{"bias": "none", "parallel_block": false, "init_std_o": 0.00478, "init_std_up": 0.0203}
Each number is 500 + 50 x the weight over its row's rms, rounded and kept within 0 to 999. Layers, rows and columns count from 0. Numbers have three digits each. The size before them is the row's rms in percent of the matrix's.

# gate: layer 6 MLP gate, 1728x640, rms 0.0373, rows 1608-1707, columns 240-279
# up: layer 6 MLP up, 1728x640, rms 0.038, rows 1608-1707, columns 240-279
# down: layer 6 MLP down (transposed), 1728x640, rms 0.0343, rows 1608-1707, columns 240-279
gate1608 103:612518572530427520521478544523493429517526461507513499496530519469607507485533480386494517483433472479462452364508459600
up1608 100:570376546432545483468506487524450507542342418514477504510479539501535459575537507459486521499460517474566582429411481601
down1608 101:488489538320483554448508469466456552488425539493526566541506574459579587483524506478533503552603506454524432472499530492
gate1609 095:388477422480476481468440472473440559449571505468529430464459512504457490502636513509537510485491533440613498509457486507
up1609 099:475545526435514579538507521555513496394528522397430610468441552629472603441557420445502514522561570538543516489495508494
down1609 102:501446567457388504614553517553387435393493495604528494420585533612497515464602500355575560467407392569418521511477443521
gate1610 096:524593535466458596567583493573571585326522463551521464554495438469461531528437599404544508465497551445442514502444467466
up1610 098:465556477465444532467483425477492478453419561510539448442493408530568535543524522546541458525478543341514563547460500496
down1610 099:426468489434428509491422582561502537515457600485500622433565527511547523516487503569519480538472474409531482512482379517
gate1611 092:440504547560552624480576534464483491500424443486491445564511478488477500544531545456495451557524483542464564474546434482
up1611 096:412606550475510487505512584563494548414472435422518522488381593480482515462440486574530562476480515493498539541497554475
down1611 097:582468490496442467392529532506492383509549485443506453470471563430502466470491511559462385467516437503443554497516549552
gate1612 073:459540480515563454478577489535479515491489469504440484491456497420474552416430399419471500576472511513531529563508559551
up1612 086:636574489506622520436538492448484469532546562496514445528445511424476483469457547480471478573468608511481428581499493581
down1612 081:465600524536466498489630470590464525544513403592479445490391433458492388540548354502547404455410449498501525611529566466
gate1613 090:459465493549516488530517499339532551448505532519477556485525470432575586600493543493520473394448542545485441478477507548
up1613 092:518490495495472450512559476590480508454490492526414464424507518570549508467480538437477485427490495516452504495517544469
down1613 092:622556441542583488493528503489485412521484578489528573650593547494569507527467545584476509562549579430438564470476335479
gate1614 097:392524558480597495602528552574423469475465485523520474526536515578452480469471495541530480610419613547534545523573476488
up1614 097:496479544480579501593472420524421576604507519565461403525541461492476440533436502462603472470494498521496623589563511483
down1614 097:486552501462523444508500539483480503501533461442579405469570545426411458660583489562528421457424531470488495474670445388
gate1615 090:504373497384543577502492569563486485543474525468488463507437413542480475463495538483473490415582469454510495567423470410
up1615 097:486453481472463548556387482547451593591523427454496428484479456613513547513576603414515503567521429490400554527558475439
down1615 099:506461516547473492445500523480455527485549479587560528350441475598439473524436530507501444578493427469479596436459538413
gate1616 086:512500468531480570459492533591448412521396555507491496524450440499502548557513494529558579424522500482492443457513473607
up1616 091:498498590483499460518518519453553540479524364461470524513476492571568464576542439520503423523444521555494526449507459496
down1616 097:541427556463464514467614478436468441487462501544398502760467446548551444559534489528505390509486466502541559421484363576
gate1617 103:456478543377539478516380473550505575515378468433575510500555470501454455528512543468520525556561567450494443502489490476
up1617 103:539589526453527513476405372510589496522433467459509571466512463475521461481494425574489449479523650459499498564493531556
down1617 104:493480441512445480498452504533489590469516582506521591490493488465469499508461470397540511410500545501556449554474524462
gate1618 078:526478446442530451541437489411486480502401404482521512582516571485528440493496555517529622490471409454513437442437428408
up1618 088:559448501434519542563478516447612495460551538439571563532475473502475461497518574447504450399514560460622520556476399592
down1618 094:493503498532546547542405506433529453436532588497535591494533485510482435448446591549559550509529565522532518493406397522
gate1619 087:567557493536593512509554474435515533484440444520533456591377488440486478486435455456498488536481521517492373588400491400
up1619 092:560535469475446512488494548477500458506489523401491527403509433495520544460557540483508516598469480415360574425481496461
down1619 094:455555539486542504496536530504535405457474469541440528572541531410548481517535597485590478456463498466504611491579569497
gate1620 104:497472447465459587532530467456493560584451493607404521518536410487581527526493499462529494524391516562525528501422430529
up1620 101:550438516437423474411534503549474608577448493506516478518472536493494552468592525512512439488477488474525493402491504494
down1620 102:573516450501430511545446537636470514598462480475466541362565547455442519465473517531518497488551436448570485519463586495
gate1621 103:583591443457495541424458486537518497462453548447516484547480441543444456545464442431652534475561540530463502529495485544
up1621 102:484501534508380572604485479543509500436443516505432533502510515503495458582436478520550514429437476524541479581522496569
down1621 103:536557486411479508507536565498469515552485451557554521443408438523500474531410491525534561482471532465572488432470449544
gate1622 073:492460520574500464542555453374498557545511555545519570373541494527537519533578467534531355431513508521457513408502563571
up1622 084:584444471519543506502444506391540556445506543505481559507546462541498463489441509500504457511525514510486528500470471498
down1622 080:503447560489478471481531486535497431490554470577461363430501545520604497503524413512442491455476517532522503433474670468
gate1623 102:550466474482436573538474532504478529399501533488464450439509468558456461511485437420511454583553426463566407518528460521
up1623 104:532507560455497515505456547548418551463525556478473384473416441570458469578531444412535422514520515501521462417494445577
down1623 103:646460452519481516422528568434511577440556494452505521382544523457517494501503542473509563522454460460525476454502566567
gate1624 103:490449491546456518527453459477553498471432449493513494526441490504492519558545447537565431459407471555552521549631483564
up1624 101:633552494502552545484482543539482489547567548509515564516534398446558510500466491498480432532600514441433461485448505544
down1624 103:523469515479522494526565543515468437490480525519489524467511494489530569456524489456490439487433572484563517505589513471
gate1625 111:420508507414524533604569438456522488485495564519512440552560494503509522432533378538452437437470533486541561423528461566
up1625 109:564510501520562532461412433487548536547552497533594573488450462498548439522518508509618455479532533468545516433595486522
down1625 108:515509542478422502486429509484565354503506480537592512427539523478492536450598575427583473528457453433631517552449389444
gate1626 098:498421452515466509570535569454592557515556473441471471464571492524495530553436498420544491453487480529514523487502459543
up1626 099:426540460528470444514450451544473551449503504534427445460463468526503560509460529551475571454513470545461527506421497574
down1626 100:583594483441562375497515491522461478569517518481455513690511557533569514565558569480530502479483595591526532466429451494
gate1627 101:453529546397458509571504490481464511489476512485549515549484520505473481523471470490491524521491571507413527466579470563
up1627 101:608388592480512529511521574452462455399511423502515522494454516459474455544488471503569540506510567548570472534555479550
down1627 098:523526548481550456519516549564509497536527421402514517427568582506449536466433550429551475522405481528473449520508743411
gate1628 087:525530510462499535465512465394523436412531447497519567566509470510461487533592459508539446490515487536463578512548463541
up1628 091:539534507432526539444485536523510537516483512449464431560448527470482426545486472436461418484597500549510453431527496496
down1628 096:585490485359523509434380504500471564542533470439541433564547452489385462570568444472451476535485559467526480452457457512
gate1629 109:542444490451455514451384474386508495518453473423389515527579500543592432474525442471524567513491517490636521457540501449
up1629 107:477443462468422428560517454446445462486571552529541526515562481528597534501472455509524600528415557507483497495425468492
down1629 106:584607547578510542529502519492553567479480534536533533495525517444489524529529476541449447474459488444465502522444452513
gate1630 099:531478492538494563552390460433537558376531554484473420512455513419518483575463454486631478522410516504502431623482465478
up1630 100:521534542480543532503555483535465400453554608529544527469520450453383500352462357507419520488538475457517563449503542495
down1630 099:607392453524428509519447460426413465558507448480514512393523484501587456532467566453533542553584421498544507495426384508
gate1631 103:431482483482495492562514512495402582459507525539520491453514557478461542495495507534510490505493621601567555459505468421
up1631 104:460452500541528458523560444462495557439507541427507484457495472436461560493585558494470563480566459517496465501522546528
down1631 105:431470479472526522548516593484546457495510459558425531682577606476626484481509407428507581500461424489436534543404465555
gate1632 101:462464464590446530454467515461484602512494423531608492550501480524524493479541529474531549527631511444517529551549469524
up1632 099:387366461524462426532426551410507537515512477452603540445498499468470362503498502508490476553408527504488475578496562482
down1632 102:575511456531442382567635484408468471507530464524350562478520469504532547470637527556450433444399437442380530464535513479
gate1633 099:502508501448388523482481528414472510457600466533547373490562595499541477524534385497497509541503538441549515499557475563
up1633 098:403469477473448440528486493536487462585564502518510488521486508562508437435510434509521424531525550567440518509535477578
down1633 102:467444527493555476455481432504577380527466573483525480459466525511461449467467514505506538554416570484506511548524537514
gate1634 096:496545504512502433477517545472423503447482498510551480490505513481560489472452503542500513525559558478430570504564515528
up1634 098:425432464544499476534545483453486556574418465463559412517455539504507482523485502469490435495426482488503528512522501447
down1634 099:532503503456446464458549483433509452513483566525477441449492536491541483454484588517476533464459550456423511503447471469
gate1635 089:622533551478477500493483458512411426509552536501433526489497502491482458482566439580518471520607582484466506535539445408
up1635 096:430429475458618525462531505532483551537498509528522489446547549469503519390467586538470547486499504436570517541462571429
down1635 093:487492473409460559494522537563447552583441443490505531442528540503499576478519428541505538458541565465602505485573471480
gate1636 086:480513546431517549475463589463527495534495466506472478483486472496488481555492489455521540463499517549533528500551535564
up1636 090:520419477498374484529475502532529584413462479534513495488423435463499473569535523548588625517522458535554448526568457608
down1636 090:523526507490526514372540454487575498544503529561491404498475530513519493554577429481548476445433474463545524474517619456
gate1637 088:506442476463486553483421498373466605464540552516612530528552542551505552482553395522603542487539495666491490549434421541
up1637 095:497682533593470435484486499420461498456564528505567473509519429564424562495569478404529540544394508500522609517419497578
down1637 094:518441498433597486542515471437495485449602401572531490418548522497560539391616451511587542516501503506392565496514492442
gate1638 106:454494435480540498478490502507561572464359460535435470528519508539386556517562520473452520528514532496539500490495456515
up1638 106:524540498527417540572523512489458446598517452462517463496580497486532447541480535486447487559456521538403627434495479501
down1638 105:523522523602454619481569532499491532489512537500482386602542503489440434517486462480510506497458419517445600502485422538
gate1639 091:501489567420520546424552620422509457379633479602474450561551484485514489517468453562523475416457453538477491592492505530
up1639 090:508582515513448552404521489430465527391583431624492505537537503383568484529520491496515458495486467484574455579520557496
down1639 092:544510478537518477515526509577501520552460591464492516360433521592458539486559497479468485539512516429441489494565506472
gate1640 106:471507442553465550493462520550490409495562460486492389497461481568506459470450434434546553487478559494556542531578472526
up1640 105:554471451436398493452490518522496533548574556489516429520467517504584510436411541602525502552444560511374513464471484516
down1640 107:540432525554403505467434477510431529510508549477461499593499554514544455411379495487610524517467517530446548521437412462
gate1641 098:560530403460459529426411557445565468529503586484525474496574535499508526544586570532526437552471540487422502552481479555
up1641 098:535487430462491493470428502479527505409466453548459496501618537539546522495528519502537500437471523480504440477534469568
down1641 099:501461484557465487548494444450581542483469541477420538404536589429423447471569565531546540442416519517472542481427452489
gate1642 101:412537430495520531526472410515495605505433458454466460455520446579516482505541514515485461453480530624567521530500479600
up1642 103:515426494544560529528437530558506558424403567542452536505543493558477537490428561564489544412563499560511520465508494528
down1642 104:525468518480498570367477490470464549453463642507623559606519481471446417559559427451464530555537548526446492474488487440
gate1643 112:515490547479432523451491514455515492465471419499478419539524490490464421509448508511522491521463558491565548516513436470
up1643 107:560392560557512534471479497503492536507469549459563521460499537447528474433551487508589559469508440396529461395459515437
down1643 105:446425530533542491482411522487476419547536566532585545545448498490459547483494476463453466529500388550557450444438576514
gate1644 139:488538463440547456504510523456555484458509513546445463523609557559613442516587485392425450359503510476477521555547453481
up1644 116:524507449548534477546488542481563448532508505490502451514457534439427478483440482459519435501478478526528483533550523564
down1644 111:459499538495450497426488525514437418513486447529486575558403472483587481445496589575431562457567540559488422394528431613
gate1645 098:550487573463445441551424503520439509563517422516531372549437445526598515554540473516628480551516604491453551454506403551
up1645 097:502404508505576530542413479457504465463468527535564551514572572488493509452466592531484497496521551502597440542559565496
down1645 097:444437519500491558552468573474457476473474476474465515592479480510392500546438515481475508437479518427600505447537626592
gate1646 102:555493538407572460455528449461503437477523565559544501546388494469532481535417483560550352430499547520590528563457434549
up1646 096:528492508544486455426468557485619475506482516410546495548378509501494461575446471507605467550572469403480483622505442535
down1646 095:582453434465509441499495492532463591584496488474450494422530441401519564438585559553443502433471553459535461459459608565
gate1647 086:511495479494483374471515422473412542481430621456537495499482414468447536568414444532484534535456552487497499556503522562
up1647 090:498551439570551484509550499514426453431512470510538488552563462629539476545487477525532462487455497483457473590563524520
down1647 091:512483535521522534516547553530529437548452466481533486518549617488518525599470529477528543447456466499447517581396484474
gate1648 107:553513516536482508458434450404601447499521493484520550502504466558522477536524445439467417451513501549523602521622439484
up1648 107:501510417484591492452491546458606479448504502485530556505558596534452546461452533488429468449491544458480426509541519483
down1648 098:448487558379510540562504530453448480513400512510571473355482457476422530540499525506481512400519516523571437423442713539
gate1649 103:494451492445528449494485490435440541559516518456474489524488413461489546564511470572563527518466519495508463541594449495
up1649 104:531444382448435536540454509525478540482546446556402443467439538559610466546500511525481533491496514499544520447461505481
down1649 098:543573432564504586471428524574469516482385519471529447623545590488525459397485573537454450472561531482557588482451366571
gate1650 103:421454470459474529498499444491527503535441522438504458504505376490537485472512494484495504525474621507435564482479472508
up1650 102:475468508480504481554545571487376536607481508470560479529543536380435474467452443506455513616558532510508509447431456489
down1650 104:467408461483514521520418611504625515549431490465523503461497444473494536525534471524540451517517500529474585562620438442
gate1651 103:551458490547470503321478505462351544594541472483450484574531394497469436530452521408542483458461547589527590528500424454
up1651 098:483528453505564505560591467573490450473419558477431417492453480500501433444500376512525544492511468494491540499555522474
down1651 100:570453555512473510611433430524539548480520532480387598505504526458517415527577599417558520521518492482540543443554515430
gate1652 104:606473475466463461542456421433500470590475437417500593520497546496539506445477482539526377468481484567523466467491526463
up1652 108:560446437522521446468425384459457519490451425457530514474517614520528522388515460612477456520499471528545500481508500516
down1652 096:492505451474538459530440554537529536532511520556561467469498444520496501579585567467538578460501583512428569534529520500
gate1653 102:493540565465502447476514513494550548449550529478590573552465487474465550435510472491641428531551530468467437462482490499
up1653 101:447503476579528503433526500549435468500550425501515436525467502585539492501473389519392443545558507519443559447495465494
down1653 100:521521461450490510513438523520494373552504449503535522545509503493443472527429520525577500509497512420472555512439350466
gate1654 106:582469523484487458487518526498556463395461545456518439494454529501492449416438537450544518439532499486521595532540480565
up1654 105:466498460516435462525504486538429426465522459518507510522588464511438449504465517519428518461449522567574498461458435499
down1654 104:503564480438465475485541558550439453517461490453458540525496571438509540494525506474466464448495537487480541517578512544
gate1655 084:487447432532525476467493567486476447499458568430459515596593472509518488463548508390454524527481485396555459503441483381
up1655 084:499487491424459476507511523560538468425453452551449528471432450527501476403492482589556507473503563385520516497549504378
down1655 085:519509511517573519579615565506543573592461507502456561533529524447593603492515492487429536539425510471544512453451557555
gate1656 101:562443437485425420480459432506572540579485496472486407517536628481507472495587561510569550599505460431493597453508474465
up1656 100:535549551519443423546500522496498419503447516496496508492585525536481475478496473479523542456547505475488567552492506467
down1656 101:551469398503492578569501551512523532441558468414527604487548458545584521492435431505493525526496657489541521539499540402
gate1657 093:436407449472477474525490484546481538537541442504572465531565485548544453457534458569475585580472528493509461433518461419
up1657 097:429560594509520510516476450530468546473491440460545481543524560471451468501427487458433557454439557515492584601443511531
down1657 098:493515548425441554415548546447529522504478517465556554500524465513472410535449465426498580429490487389558507515428516530
gate1658 108:545426527420446442476496496423502465469509524415520488510534589559580466550510550626476402542388460513538483491580470506
up1658 101:536494405550539443474473556416497498567534527478430555492493538547484347444543423580441579482448430461575514485575478568
down1658 104:504447539442449497499555538530501535508486507484392457397500590479423446592575502514470415487371534562462604505556433502
gate1659 098:465537516526475469540479506482446522524435431578465487526544489625541456554497511476540487635469459483562555501492515653
up1659 100:503503507497456523496433479472452590565441491460471501507586551523596479461514409554597498476500514557444486494471539533
down1659 101:502577455568531515559464561498525543525484488496490466454500459458496505575529439454543504464546490565469449547500511390
gate1660 113:493555574538492508535449503382472476512416514522513538503570518425494467515492562444538460511472455460500438481499480590
up1660 108:583555483442563494530490526571458538422499482492492490503520463459532461497485505479552477527478498497461459570465509571
down1660 108:528505469472560514481475442469474598465478587531488513613432499394610446543446392564522491562530525498493517452485464516
gate1661 102:562567453453438524462402547509664481443516504431433477481452460551438506497428494553533572454432488518482559491545508511
up1661 100:670529472477481559441503417470501457440606487497477431479494502482470568496518433423521591493493394488480520470488500521
down1661 101:544515475527468441433424493552545512471432507461488538510501578452494462587527501495497424588552500525507497447496384437
gate1662 091:448499491554553483529449525457510513498400571551439435466465451518528550443444521481431509552501652434602586492459491541
up1662 097:408540528535429469495477486535535457544486495573542489505418567433442485494583517509622454479435573509561490647446501445
down1662 097:525494505484504472497486517531527456529470519506588549504439525459504437472553537472556461514418504548510526463456628485
gate1663 101:433599437503461496531505516560398484484454468472474492520511477448460422488500516513533528483453490580460464433573503494
up1663 102:537557463544547479626497519542403585443451472558422479506442507478557508455513440511437437487433548529523465486518480494
down1663 102:546484448415489598523552479479541535460562504534457480412474525568497368403464471474512483524459522458505447489471554453
gate1664 099:409461478538463498504486502559496475527534510490492442561491539587454415469495466560419479578439545454572481469436401496
up1664 099:520451459548462551438449550560493574498436478552515441575470451537513486475478462459529467511527534474474527520466514416
down1664 100:446527535563527547500465576586460568586443495509477466514499507570419490534494491546520515522484562419569493547473654505
gate1665 109:397445466549416523512517413447490490509424526523504479580495425617449386521488503486517511381482563517550520590524460482
up1665 102:553539462537500458458515529478460516531521473539496433501458499495544474514528543487490469501529600534552488584502543474
down1665 105:486560541511479527521534481495493620544474531588446584543439494512423509522489472519492441549422497579472450465476475561
gate1666 082:429398491473498489501489522506514571534504482548410422428432475493409526477557563457422447517521541523470482559583490428
up1666 091:452466529514491553500500479499570507574544520454482459501438534510520492562578482498522474501592518506475477514533484449
down1666 090:501467455512588539444462557532413602407507502531499495383625481534669594493438554484407525493497507576480463516535541465
gate1667 112:546534506479516492613520445572505523523562467569554572504473528556496500444533533511480521572563522507511473450527455515
up1667 111:494609522474553543511575511522417535450615623464460498436467526494562465461535579540463529471581498468431494488444529473
down1667 110:531546512538442584454493423453527543440532549493516557543565560557541414413453488450528526471519622455460512454414595477
gate1668 102:528528401522489450469453461443547491506394460542479481467523522449501441510538466428486402492572475466561526440486473605
up1668 102:518476540479548556470496520551533527498616581466508583482536608456480497490525523615522466473402476557526408512449485451
down1668 101:519476495500506470572468595498446475504457555473521534571516543435538449396465423509510517470431464422509487516469418489
gate1669 108:585501493459460475492460530569489487514524515489580531456582539490480512426505534432487510482465495476519541459473456550
up1669 105:514580491428539536458442484539532553554473551396626523482487643502538456520457526481525435530390496551512542492445527478
down1669 106:553450443544578493499417506431581507542494443441456524470559465510318554534382497591451561539484446486453544527471525443
gate1670 085:536490563506575473424486519468551525463478578480419485559427515521424503482431495467557467484560453496455443457475514553
up1670 093:497413634639551542518567398562549657493584463492469491586368528560503567489445431446537495575454447573512453475545471406
down1670 093:506484485494434558530535510461571567471560592435442544398430476574505510483411522460498448480444526519525479499521603524
gate1671 095:514475517514521590482572551511541504497375480530387536496564447497524446493441527533563476485456510421492602546555450471
up1671 096:487489493436476629519483498544484533467510462648581479515531474465602472560478519477554592425574437525477497392400497517
down1671 098:471516466497532475570515584469563564466535561404483443482457467566562577554507565508498476406425561425539373569498517509
gate1672 102:527500513423425477523531483525573475512514444460409519474477473526416526431608507559432446525542616461526504504538435505
up1672 104:513431447551625450466474383456454441456308449492396488515554443537484477394518505490556508496363473455500408445441433482
down1672 105:549515565455483532498460417573469490483464488547456533367484465434442494425535474560461482477431503472598495533421285566
gate1673 078:589524504532484508465448618387453517476515489529505492521472480467481483566437452495517516567610500440437516438571401559
up1673 078:501536552569466467498589496650507502578557529630431462338499500477486589383471544475400427578476459481390449514535605474
down1673 084:559569500559462463504535460531533501513621461518445463242496496446610480496461463514532447579574440551499537489500632509
gate1674 095:551535485404489475455542651555474491522482509486548469489469521494515506527561519470486364389574449630508522469607429533
up1674 098:578490483468546466516431396497597457487476452486547586489451507488509478533434487426509453531499430407561455500525513565
down1674 100:582504509459469519605529472550608438372424546467522566499413528455475489439495544513571480415477412543515498490540529510
gate1675 088:519515457548428516442535492564523390542516572520510476490570453556450477451494416468449450379482550451570587485524527514
up1675 091:535397438512572504459494586435486530471489506434595567510520481604550579529575490468556434543453412596498494479455492547
down1675 092:578537499476492471591498417523473506547542549473498481535415520489537460506501526541500431534488590559504501405576516471
gate1676 105:589481493502555553561422498484574464457456509558543463593544394473465465505466506492438504461528519541479546532621485464
up1676 101:479516454469624558571464458529516342425515506617564564523550547518440476476496476431564515531523486533506497550522512475
down1676 103:575537505475498453550499439560479539388466516535541542515510510531540562361534416541569571531495516535527444469559394402
gate1677 086:545445554424472560569524510481578440511520468476519479601453511585466500483418573411497529562424529514463409467520386567
up1677 095:516490576539485422501612486460481371491579423616478466489467436400580521470493441497557474597508419555449542522481593542
down1677 100:491531485467573400478517503589519465507468496458442490422480572405506428495495441469485432531456449571507572496496682511
gate1678 103:536603476496517442487435428571422530495493409525470533464647516486513445497473554437428509538527495481579477395571415490
up1678 104:466440458426465572587500433477561498438461419448488543498477506458539479567431418477559490459500527433579521530541499422
down1678 101:592480454470571518507470415565389472550465517447478533571473519505478525423519490492566394487480488536449442434478526468
gate1679 106:528519484428412555447482543476491444430469548535514518520585544564516404490558504519539507445473528411595431508629455478
up1679 102:473544472463402501510531539492468472468484460403458589493551534528512533495463545472492484493530625561535521481514477460
down1679 102:521481483518464486494493523420490510532556462463517542387490504549449532478385540499527475553464487492511506457477473480
gate1680 094:376509457536546458507539476656421482506524528508524546481469539516490523551566516485460468493520442557502544519531447526
up1680 097:509499526463606515638592472499487520483638491431574472512457492502464470502538516498494536513486491499434502439463472605
down1680 099:475465424392449557505473554473444574534458510554512534409537485421382525468508523478583382517540465410395493427510475539
gate1681 098:408484472519422422480531487548442525536535542480447473507456508478544504532500457411464515675419498504436513528480477523
up1681 101:500464561493565463555515450525562479508520554415583493527538533407436547463344463437512530556486488595469472515521476504
down1681 102:456552540512580486478495437540585526585451581496538505478489569432470501551513566581476480484509574399605516494429586482
gate1682 101:482518501473491511589520525509571506536496501482476479508499477511549414478499545612462471481502487529603626482454466548
up1682 101:515500429439590513495519499480523501516386499466516416562495487519546501498526540446485556436450535475485540486488467502
down1682 100:502564488516432526407567503540537528446434520527557489663549540522559510511536504449572576545507536488439589509508424526
gate1683 100:554579547464539532543410509456517477475502521445509599563522492531528424537430479486573567603489552544452522507488491460
up1683 101:508486547542527595495517477494526467524430531496508520498432446518484475463567426527575524597460527440566577501545483445
down1683 101:469492484477417532483491533489548553454449555492466500510443550562474425446504540580581545525448496426635506532477608509
gate1684 107:412452426454472533529431520448592424562511487481465582578548519524470472522497478441512560467434533568465458465503461507
up1684 105:468467458472534525489483515439522469476530542510549453510505502478521500522506447423536494515479471444548472539475515481
down1684 105:488664478454506503531527421506468428542451515439469450449475419387564449403522396431506518522540461605514515463400508501
gate1685 093:460479613518449473561525494579458454492514517464578503510461477510527551498488373490546513498444491477482466508494504411
up1685 094:480515547504590473424388552439517526478457517554488393456475509450483488540572531455530440497450518491637558540560529441
down1685 096:457571520478497469515504452475510434470567482560515477564602616461452508505521477590404523418507435408528454520551412435
gate1686 073:506467424497486455508468540422437455579540511548447543499462516412521543477558554471496537456435474458459500519459552502
up1686 086:512397449487451632505466479583568500549383529480502539538481505402426554506444530385559519542530489499449468497438435493
down1686 081:459545415546399461482533490557523552541519438553432457454545482519530561463540509457530469483451496466535567499390639495
gate1687 097:440488450409590538480439544563460437538512540500556485516538624486481475480435505556523529545514531421469469512547410574
up1687 098:418504439440519461491480422466498490483565489489585518470561459563490465542468497457510471480498491526523525450516488435
down1687 098:511437446451524463442508496514527489451589413540615565564544455361539467563549592505509561438528386524483520572467355475
gate1688 096:528504462421467486571392542470520463407438542485513420482516509536512467439511479504491468417544431547447530512513493464
up1688 101:504477528478506456482515488463528446531491504406508562435467527555368500485486561547534426596463448527477567491461517394
down1688 098:529507466514427447522531592583547380517512548431536447369542537510515504473515514499543480539497542554477454478452649494
gate1689 110:577533593501456436440403485423487475584453501534506547568601556496521445512592515569525545567567458495437475540476480583
up1689 106:464446408496425569463453458456564624427564438531451452525514498533522466529568545534455445455458556479468500585467465556
down1689 107:505534437446481549504450440483518516452531537484544574525487557548545515557515506471431495493549455453517526403504570553
gate1690 082:476546491466467480657550548542409462511515499491544428585490531489589578564343568476548503635478461491457541541574407462
up1690 091:549490522556455577458544496553535548453548495510432455450468565483364531445548505500625517438505475523477504507452537446
down1690 090:490427443503495457414596474584525505582492513543435439474523590538511463588519427519521420395489506625483501470501508574
gate1691 102:524432523524491577572467443489569428494540532390452439520506471458463470445451452571522447527455436446469545485506504479
up1691 104:528589451526549516541495515533533459511473512401525467510499544455484505563536447532587486422406520622576473425580503439
down1691 103:527451457544568419492490489519609499493536511512466482494536448478508525474481499526543512452521570589582547433519380533
gate1692 104:503508541529469402478483554449554535462448484532549469513463457513575470488419576445476538619469546492452513432488471503
up1692 103:492559501536516514537481563428489563597515556492475465502480510491461457560547513525467489361535484506504516431520525433
down1692 103:497455564598543513447581482494528381452531541588552532546575508449470447598511523439444508372499509616513502420511421522
gate1693 104:558425597484408554459443501507448484516464470489518451488444588598495470572517540522477521499516555527487430495448452537
up1693 105:557529521515509510438594490480511485590510544524536415532526476436538443521475493454533464533471481480452542484500444539
down1693 103:474556509492478506406544540536523563521623469420537444537515523514493449607481470503511468516582530575451489497484468519
gate1694 096:524473561472560544485496536454518457489511455415544491457491488561490500520569478471493529443555469526432526463574451421
up1694 099:498525478456571561426516454440435563491456505515438414483552486512454461529478540452513449541520499500456491557529502579
down1694 102:585510465498548483537530440480496501526500576422533484562522426514621489443477456360486527525423505563450455407450451590
gate1695 098:491604501430477482504446492537488600559380492521517551544549482545529482516476649426513518522514454545595499471424437500
up1695 096:475439551474487583493491582464549507464458552535459463496490529508470465505545488536460452481521619525421497552480508535
down1695 096:562404573474476457587475581508554527459524559480488427535487543537563493605484450459554518509449606400555486598404564559
gate1696 080:621471465526519431535440518515469434473525489500497468538460563478519553462367571485573528519534402464445514501480412546
up1696 080:483484513522495527449515507539491404606518471563539476399482557476506486438545533506505554525549447439548506455477624554
down1696 090:497449465546493459486524534567504476576521402595516467403396504539503526448524481479495395424487556515467503502537550511
gate1697 105:589519572462546481520508503457471514458486489401574460495460566547534491504563540455569473555567553418439603428591476449
up1697 104:573417431545516423525540527490468516478520499420533528459504522544465407536510448465496519473449453515473512601522476554
down1697 105:423484519507468527508552455436495553524500529452598556520532602525513496540429522445545541591489534479485529554508535496
gate1698 106:447511486461425619430449516426471520469464431453580586546494481559430482520561423565482515468512393516518488409464478501
up1698 104:539512481490455410568505582576565555511520513459495464435551532500447533452473422436543491527500470572530507490542507532
down1698 104:485492532592491490612426540555548467582442499549498422505478503452563502423509508450468555479495463510550570512434406515
gate1699 094:538512540491589526421539495505452573518552471580532447541487571441581416498505488544470481461523467462600521502491478416
up1699 098:437587585504459440500525459569514481499567498567408541567483446422590484520436459424508522510524456466532510575442533493
down1699 100:436488531480489455527515521516544565486535469489555507417489531532458484606560563431560543510481504482403400500485471430
gate1700 102:584486509525575544401462513520489517434446568449533463557489574488441512508505433479568555504442522473490479423561451556
up1700 107:634471485551476584561429581521496447517507512385460399570483552496503494430512477518529523482430542467461475526472505539
down1700 105:592575550470438532435448457557534531518399517510499472499495493571419466424525554551540530475463495511468515494424508475
gate1701 083:448430538449503554626547533346482499506475510542520478462430578414502452480526453504438453454529539456527458470587463543
up1701 097:539603472513460592407427503600525504404471460460601503509550479512544458528567476470514524653522472504498524541433532523
down1701 090:497473495463492561447480474454399497491453480517516498655474513524555504544501413390485484487562545483533484519487266576
gate1702 083:557542436509559534492490451400609527502434463445525564503535587456533418509498380434475463454527517562555453422526508539
up1702 095:509492485429495461459524450396543520554512501486502523440545579428501507487450454491390460465519472518607447415446479461
down1702 091:540432423492506534477514501547528483550581515502503439386533521553459470446459514476519500566527576515404480538561687416
gate1703 118:534498531534576477474579569485456545470452494536413453639535542528491481480430487516548478434538460490496527430514423535
up1703 108:461543471429434544442499412479556431448512472472567473447505439548572457577413469492512496517411551489500510527400497435
down1703 109:504446456505504590468440422449510450490479510478557487531540503563533473532503464513535506524538584530578513526483374505
gate1704 109:509518463402529553405550516416492500464508457437542486506496481527453551491605492516648564482482487530499532494508512447
up1704 109:490486497447477528497546497485456478471424489477517574465400481546456634431545481553495525486465518545490553546458490539
down1704 106:604551514407588481561441510443428541469433575445519519416437474472494592560558492441464473598486454552590550525468476460
gate1705 109:499499442532462529517523512440602409460530476462586526508534447484523483485483453514401569555453590618494491482487417542
up1705 109:455490521570478412519549512531469402437492608506526526477546591496469559483449409558421507485516484528500511459417479448
down1705 108:469531465488461490468469478522466532506407454462578485517516509516564490514548417477485562533446523599456453519481411535
gate1706 082:453556495470517500588590597469477483499451433414490483505579533596539465507525570465509512494461442416576488497531404503
up1706 088:543467486544484511463538467566475525488559454525488440473540478508451489485539437431419526511493530539515489552487619566
down1706 095:379528578541445462558502535535557521528562493498520425531512495509508457562548481541452487516467509512519506543574560558
gate1707 107:549561565462519499477478496520444583495454471570528524535458542533529400564518516508539477481503421578508610530526434536
up1707 110:496417501571451460462532524532461537518548435519517393427557589484485551438522417541525435509492543541490512452499567529
down1707 108:419485402521488476479522575501487383483540510493436433484541467477474522509561556457484442499467508531475502518455508520